config.yaml
positions: "rope"
attn_scale: 0.102
parallel_block: true
init_std_qkv: 0.0314
init_std_down: 0.0
learning_rate: 0.00135
decay_fraction: 0.654
doc_mask: true
dataset: "wikipedia_en"
Each number is 500 + 50 x the weight over its row's rms, rounded and kept within 0 to 999. Layers, rows and columns count from 0. Numbers have three digits each. The size before them is the row's rms in percent of the matrix's.

# layer 12 MLP up, 768x192, rms 0.0551, rows 623-767, columns 0-47
112:465509558506499550554519489525598455477498477436482459478480515526586531496350645469538473541398503510582484464494492425479522549511495559516487
125:445581468535564439453496524441437474586519470455514581471493480471576528555470507446525491506434495495416447556476567524499525533528428501404550
045:437514500511533595477572521485591542594447505497547529557462475515461482523464425569462493491401434586538465527535566464346542476425445463603586
106:461495447495608586488444469488420477521458543441538549509496506493507482409554528494500468466452399590502475607533519491494586480595481418449571
108:520497525509484483506567451615551519517518515597407518457583488548513462433452475530476541553455509508496513565555461481584547514579552401482621
015:565464542492513517521534529500508499462545497520589635430478562491438545499540505511419490550486497405455526497494474460452525492495461531480487
101:440546400485476495488516504504469522501432463543534569466529470617574438495463433501493586545527502549573558528575454488529464487546497444456502
123:509544508573578540482574567524501484590504400566457441392388533497541521434440456531441548445560476446454523442454533444536451536513554503508546
138:495521427393472543641497518553565499501453516569419471520494521467496574484463430508464522425406457435522479498510563464473498504450529466525492
122:512581314384504540550480506547546428505509477537427513538464506481516518439599530538441519451433488513523431418541500550474447571480545465446484
105:501541486479550532520597494520466444444469533480446466465519493517465543483485481504381491446542418510576520410567454481555466533549465507476495
072:536508499473572506492481484534474407620490449530476520483391447533523474511426568524530526445503405496510360466537499464505528422508525450452413
125:493517418548538506572520519511460449483474503585490470498428505486477456506500521524429456449471511527488581480579507504581459430540399393374602
030:514471482500528435503514452529481603478491518436410519548467436547480508555411459530568556440514514670546486496497491575490481439520529477510479
134:506482453582444434535572480448511551557526464532373530458479465551459510476505393534520437401477465522495511480496557548526450556515371492503563
110:531497463419560513482571507550579482509488396518576495524528412541532440496461418504523502473503451502474563533466492486525468501486497522623545
096:512546486442489523481505587455540563435481473512534563360547500548484468448510449496460471536520522504461566526545477430499530462410596445513575
111:503518517556482560526489514510463519499395426534363465472594536543508457494448518562487518506510505511528495390459505492422483562553461592450503
018:519440496641563536479506389502510548478480537513498472496421431558517580550466464604511457514466467511489513481520517543413475504459427504565527
120:452497507489555553535478496555491472481554436551519484479399493479467601563603622450589501565442477443551475462520439444486533551479480468458545
053:519547502511524487540445490552487478601571432585621527502491476532494470443466512510453517481477427461593506454522543480487467568475504476438425
116:513450519468509519489540530487483526482518381548508532517526480539565527434492436446532585481490530546504526467454469494435505504427535338484621
129:503510471456381466559506462532560591594375489429477458432506503501497547501472440423466538452488534463482509530536520504545507448502454484476555
098:481469499530536478536452471666449617535506513525521502570491453578586488477525586515477478401439506428442490411489509483515561521531529518487490
105:540653393435441513502623486501463453480555535533456566491429513569419560458553499525469543520501416638510465456546532577524459493500428517480460
103:437443469480494485428585504518485475535531463510468496549532527516539526365475584381468519434537571530544517507450520469495552513481440521406497
053:487561473537477543562468501471421472472554545547565567455523567425479581467462447494512519398445497537527566518498490503458554497477401494440527
091:508539511549519580547473564489555504521533497491474443572473540487421471403607548452590535456488406527475409458466392358393496537456572456460493
108:450532459444593449551575557465507493497516466541505486530391458480546530527425504422505517473433512499578519432410509461414513505516572555561394
109:480564500544571500478530543506463485476479486501507460533553531537535476453489623438489592553509466459493394505484437517490527470491524505547393
131:434498562481489571477541505554470515503516505578515529380436478511458533634528569490458474533487479544455568501541519519435565469508611374531585
095:517575548595538618479439561521607538455466492489490436509573494516472496490385556488461570424488475511521485504485474486560495540582529575548435
074:557536451472555461500457472505490439478477423574454542516393505534482516482496525476456590487444378590497565376532489542531554512541578488577502
099:516511421448536454449464526550508647530543556563576553450426535545497559522480497540460475498499483568483384532470514476536534526536597452465528
109:465537465443452520523478521555487448614462467487438605473459468509484526509450539499476479510497448476576464537518483608540462591497412555503520
109:517594526505558535502488599534526497514521482520476528468471538440464492560509509369489493505436571496466527431548530531617444475486592527430400
106:539545451451522443538571529510486444493483528590555519469450499478556527533561390396480455540503383475473475473549492590503412467551518566527500
113:450427477501507438551440499523525510479430531561566465497470427527433563459412502499479538492574471585458415551577517491417625424517571491399495
114:497637486431465516521513520529462495469507499492508521494501562568402509522514492502449505502501505573509490429477597500566464532532514504517492
029:418567443485497466572535481487451531546523510531436498559587425492551498492446516461592584485449406605538445520469500528590544428486552462592496
134:499501485487535544485475520474452572550524548511442520468454510514550546506539482438459448466478503540466487520585491567585512528508544424482520
076:423465570412422445506530528561564498618467482467409477461504559464462463474596464471520515454466471528494506455548520465501525481611568566406422
028:481515489437404559517424498407498429468471472469334429457545493464516501455468486447526530476517540539524442492460477583478537436506517482523444
099:458622533450525468559471488513536528521471543442416439471395491536484561460541421433373564571468496546459539503617494520585509494465452546559465
121:419471476337499537562519543462458522560513504582458509390479480535500536510543510462474583466534500448537548561569539524500411530483507449458501
036:466517491607530511471474463459460560530422464563544588405447499513544541469471532600472469556445495509457517488488441507287467433483419499488521
010:457472472397435523567458570514498490447557480462382451468520545555570508516450538489526490450608524430529481465561466502554478477510459494557522
101:438524514560508542450551544601531597472437515461526521470506422547426459524461494533479552393512490583533483435503488533481541512539442534532458
099:485479445470423493474497459485468501420528482623529521463559458483489516442507486556456473417542497538489544565480574523553555366466545476514450
123:502504538519507561518506564528525489516436470514480476415484454507530540502537444446491537512451531521566443494585543529474530448555513461492506
095:425407514510521537445491460521537624505564503560514448468549438422466444440570469375532532437509477534462518425517489519482453521521517407563512
115:454486511528439451493459549488493584544491423516438550491520482567543465416490525578462532433426446474484453567475594526599557490542485500390531
100:399465554391493549529467540484437500580566566549568499484479439534484409524570584463545487500606521476462553457523474512556506458502445408466467
041:524534417525397528472521598489457466504459509541546474504494456473538531416516535620403487456593504423478508470477522384401477480510479546582619
126:503530440548492495635601486567560590452477466601510525473459492442516575434490505554508498464467478434513414420506604571546477501498527446405530
013:453562488526413582508447451536490461636506521506480439538538447528570500435485563476528488501550501526497450555465526476578479533539555461473451
054:452538458491475503490512457500492480467510524518373483557631488451524461547438468368547507628416452474495474476556429509467532528612573538472429
097:459537475539572572525344482461483554554501440480497570523567465546471481492573572511446427466553514486411474459543485519522567467505500513497449
108:432597497436407493522482484501527574456498516540528480394516536509473474417534517499375571373578529515392514480577521537376533473545495453510412
126:457573516544576494451516566494552450556483441552437539402492473514523549479374506560497558523533378537504494489548523469601413559554479508552555
124:568509540573518456505487546518451442465464429479479472504467455523525540350392440498393465477433473553520494472495501544577520498453485434493551
111:547571423497445493594557532539498600512480574443589474461524521521617498489551458564446446503476431443539578540495497611477560503501511440486511
051:505494481533526479458446530460476468545393458510461513492450463473469544502516499589484445484504536417467457483548477476426577503496518516527517
094:491503574495505582540457409484525542462493491483502431432419463600512451585492568569451476449524553535593481395515520503462566419511549505547525
108:431516416582511526542542558528495539532555370606557459444453421518494466516425460488461436479430485488488514504557441499604487507525438526466476
101:506487485387590506482537554519512548439526460461553543469492473508441479488449438491487513482499448459486435492435574517471487499603529460518491
017:533451468461477491528472538431434458382593577500478496471520506520551485437506595510501538401650526519488568409445475541583443496566576540558480
114:430507468538499559541531513464569461477522432533420539519403391583459512532605445504439517425470479434579524550468506587563477516558492559500451
093:444521446539477593543505514566575484499512510539420520527521411481468544444603526608575561513641490500523513440545507533560521525574479438491572
084:497557471525527522464489502510480520481436506577501504424551505515462482420465655473521502462478528532420564545460545452485536523475623523421524
107:420462508548569488467530566573476467522574526514450483535497430556457594484458484543569559472471483509477471493457480471564491509611532487444476
103:435510465550499419495466500609475489403480478505552516458450547509485553479446528505446587483482475488477541608553439534467567485509508489440454
094:519513518592481579553497497447444512424537484553525507548517374460469544433574494446466586484423451603518530489495463544455554521411440558441467
042:532467562531464646526493499474475526497587526523490527512533548520516547433566533457458497486415468472510460508553472476438571531460363515453467
102:446506378385531521502474451565390526564488550639517459472453472512540491424521513430489473577509415532521475450477453538469505439419477490511564
072:547531513452483466462489645518600527523567492546366536462480469592486442472458483567459488500503505511421525524562600495453478573524539562563512
106:461440518488529480479570506510509493514460412413429548473530470410526556492456492520467532500412433493514495466604565589518427494509522492391474
114:525505491476531622483526551514424486444485477544503495484465482477459555429436447577487504529538558575569575531518541567634462482506422429526489
115:406508432488502497504470513663532386437496462517405547504553598511470629523344486402532498459466557561489487488466501478482528531518536508442497
118:488570468383480464533453528533565445621487521461422541507461431493487531503517534561610508446423449384483513441497464470526503503528507458488544
067:445552530433529535454544558473603342413451485471473439512582539433515478467463432469460523445520499515500529520567567485587462507570602505466425
114:452446452524524490602529499523571539547415473508560462450523474564598565590395542387489503477509421503497413476552505502503434506572512612491459
121:428478445453549461511492581576468530538458460517466560474524496575539566473575599493566520544520560535537474545585529452456559527544482514473558
136:490551557525433553542498538485437485559420480487403570470504413514496489394476404520481523444542500610521516433518509619449635524542468482509476
117:502479510490500506618508545525475462561487535577460530497513414614543530425459420541526531468547498592506459523524464451494577585466616483426437
116:538499493483589565521533566447493462560478422431438478491510542551504590486389495518465511499474384505511448407556481578486469509550477536467518
107:369527531489467488534533426537592565511519480547534570482582423562467474467519524472516475441482550548487553397506618515455552372472550559525523
012:451417461460460501471478530530455506483494528481457482439480489446547507509518508559406447430616546423509461534492551425482459543463418547536520
112:510568507349535499459533435567485527463499513455502540541472554543541533543550458397570390530467599507478460484452487481537436494545496389509571
021:467445452545497466548553484481434493460621509445486607483553528525433538510451444443391513526517488498536479473544487519491530442449504496578496
112:484554576514590546577477606537447410481503404544509468437460427512474501482403453490507547464527504489460542588564573509491507534521523519481481
096:556490556554483480435512515486550459521474430504441510443461489609566521539493532536476480511456510534477544497517552496513514535568487526531463
109:461407572524461547625569605506467487457372449533455543472513528518486471489535429561524580453534479524574478445481516446396500536564558401494522
120:459533494427494568564570553535539459580429556436454445352451451535523533458578571537499478482571434465544503419511484527439537522484497469555515
054:492460551574467567423417394475419522568504536535528544478445460529491550530531591491534518485466461521395533452428494489433429518564530487395576
134:485544438528506545485438577529558543654500538561574513402515463479537588430460481418436532439521588425467452495525500478522552518552487474487506
065:484490465483469528528544536511547495444453477499441561401538584546486503583473495478408342591579446480509520486546472528506542472478593502473468
135:380510468438481552532508505544508484464454559506480547439431466515511439491651519416566544400404445544556448407483483500449567519517540451443515
126:468688590516501476507528577497511446470499460401437494484423508432538499399505465485525511410439531562511504459615589471480561519528544429408531
027:503504458461475445508484545547460495490540497402436436567582469512482461546483489380552523493585433501489492493563488481650477555508572485513497
102:396545455583585562483448545509543462494477435521526337452543455482534488531443545425521539582476498491617533506442441480509441423555565492582511
113:431460472544547465550476541506540487551550416498461562437450481446598522449520500575520564511510558485478462461556481530498542514520580493480546
072:496454416404561542605492469542414541551420524514451545471531495527560481433518466450496508459484532524469509369523409591520436431577592496511486
119:509580525529536564568502594502463510610412519500506535428483454527435520600531562561483446531509549392481507465465423433533458488584576436638475
018:467515464551543528493534397565483490513465470522555504585525517596485547542483486489486535522452510561491552478447513543545518446536568477512551
114:489543461396519596477531435519514574486449411515513450461464461534525568471495431498476510486521493539501557438538555526562503469627507397440562
104:414512520475515503551470532539458439523425418527521499534549369450522461399456612435523619507485601535593520538552503526472573466537496540475570
107:414480427471547488563518520453478518531507504651473637480571441571448545452566464550549440481447518485479562508534541498411482579483598530520488
115:477487546533391596535521559499535502501479450465385559522466445482438498486499496458571524444507506504484554436524506612516493487568532433433525
037:484552484449460552498349466457431474508465478502430428438484522442597485461507505474519543483526511577503497466513473503516469472591510555468434
079:510512481541485515514542523534467525500534510536442546541524538530486595449435532487380531448580461578507506460617478491392541531471538586535461
108:453517534512449560427448591514465430494518508534445592480432480540512518540531465531485463457454495535534526431568391399505534577565560536515571
017:429480457390427493472570501539430475561594388518381486486546537530447435481507535420535447427556504452517556499571535459593497466486434472510512
022:517445471610565413448561440543525515503468475521554505543451478525458500568432540570479516522509443590478563485504425493442494545498561503490527
109:500559506518427487563555495449505502521348469519562553424507475420396509458488482480458393601518429547537519552549586484529557531543515539463445
106:475454510487457592517559521526387524573497424536522512422441477560503427507563585546541578466509465465486459513422479517558516539560576451501493
099:508535569544471557460502479548656475563549471508493592507628503544419482397463560526529501508526543530393572479526554652583566521582542582461468
062:372537464545502513535488450526472557622456466518560558481468532549533488538506576447523477485451459520423727535532531549535443592481607445444479
059:417416516551550451465523498523429555448462496523473507439455552490498501538485484581485472490519601536535530510488462565412411498530508480493484
136:504567524474392524491442509478470503605513546464512472451447411575504530520528462449548510470436524599483531445569551544507621601512567469519612
126:507486502456551557535505536507495430492494422493518492418339543522505555554516597433555476552454504400515432541527492490546444564566456486396561
106:540530472425453533541521503525467471508505374501511499493524586468539513554428508470553464533392379510559462426529591489405432531433506546487503
087:453563471511562582570507601555438534520489437571439481432458438582484531415446496497486466427465449559545464466585533482464538495547581477458503
109:424525485473533591444538481558458496488506435448418511476505467549517521441408545503624528463595568584566525437472490487493540436515521470516434
099:485597546472432565508495470462496549476631478503519454478434461563505501449600440620520450493489499500433521491490497555407547461495494407601494
126:438532457557507563503507649477452506572503538539471569559541395536452515495496442544507499495509476490566521466553498619531494465489535597451475
095:423472508382562534550567540475454537456538477464509576471518455464533451442421545475525467578513554468465528447456512494526482453477471540420475
026:546481567472528501486418458509456588457444416555481545406447519492481465513539488542492452504486528538505554495480427530396483495531478556346441
122:503427524548505647469545537465524605430412509476471517437519443563520466437495511564465479465494525496576562395493410549527493471553563448522555
031:395485561475527461435446502536490542608401409452423400590450470549449486516491468438496508583492488529417444411543483482524516468547477460523604
079:538433617567451563465498572525554533538460375544488537435530509463503517514467461536488371521480519367395454500555582408514589590438438551547475
118:481531381461545509501514547506594439557420413483435593419560467541588562432527493493472548495546539546504512496546496535526523455476552441473490
081:506425542518571442507422437600374513495483552549481492486474491528497493437472478499526548439535511554435482436541504512492499464564605487473505
101:503489475381537535504464472454533540482509444493482479463390468542495525456571526472423488560458426475404525532522562523455494481502501477443481
091:559501470428515560536558510495528479426487482480476525558524440512467470452439580422530550481529462572552514509566543443428537478504598453451418
110:480555501447508547462496546555572493576474479488496468395463475438483548509440464500509545522531513546548586457543427488539491451574553459440503
025:546495480502544564510606506607517452511542444547592574564534606514503581524540477438403496512456510384563514473524511557547555488529491481507543
109:522416419519571539514504468449566508470451378494477490390438544527497520452536495497500474634486482358551567485533563511509552461454523559498525
102:512503462485468517512516537638532553424475487532418471449564556507433547514574504476432524484520529406502527465569530472560426492537507558544532
104:445548514503540550535628523522551491552588426541492535477448503493523536517528495517487479437542474570516519480494538459449454604460498504409401
091:419516504432534468469506528436549482596433423524518477461528503469507483376469439571482467517541425489536583473499508435445443458507679543551458
031:452472481467485527514526526416448539547527399475345480496519429579452399486474605487428415452454445563445482452564467470468569541446522515545487
105:488557545689504546568530511519505442537505496492550418525528457427509430493518477529496455458509438573443473543551533500544540556495557599508530
121:463516469519516516548487589625584590492536496608512511440538494491536515515532537476583468465482516532549471433544523465556515451497542444512521
134:503483539396473527581495464488409495524493549457464529470474517457510539462469522533382511393464487506508442554499541584532623576527554486420477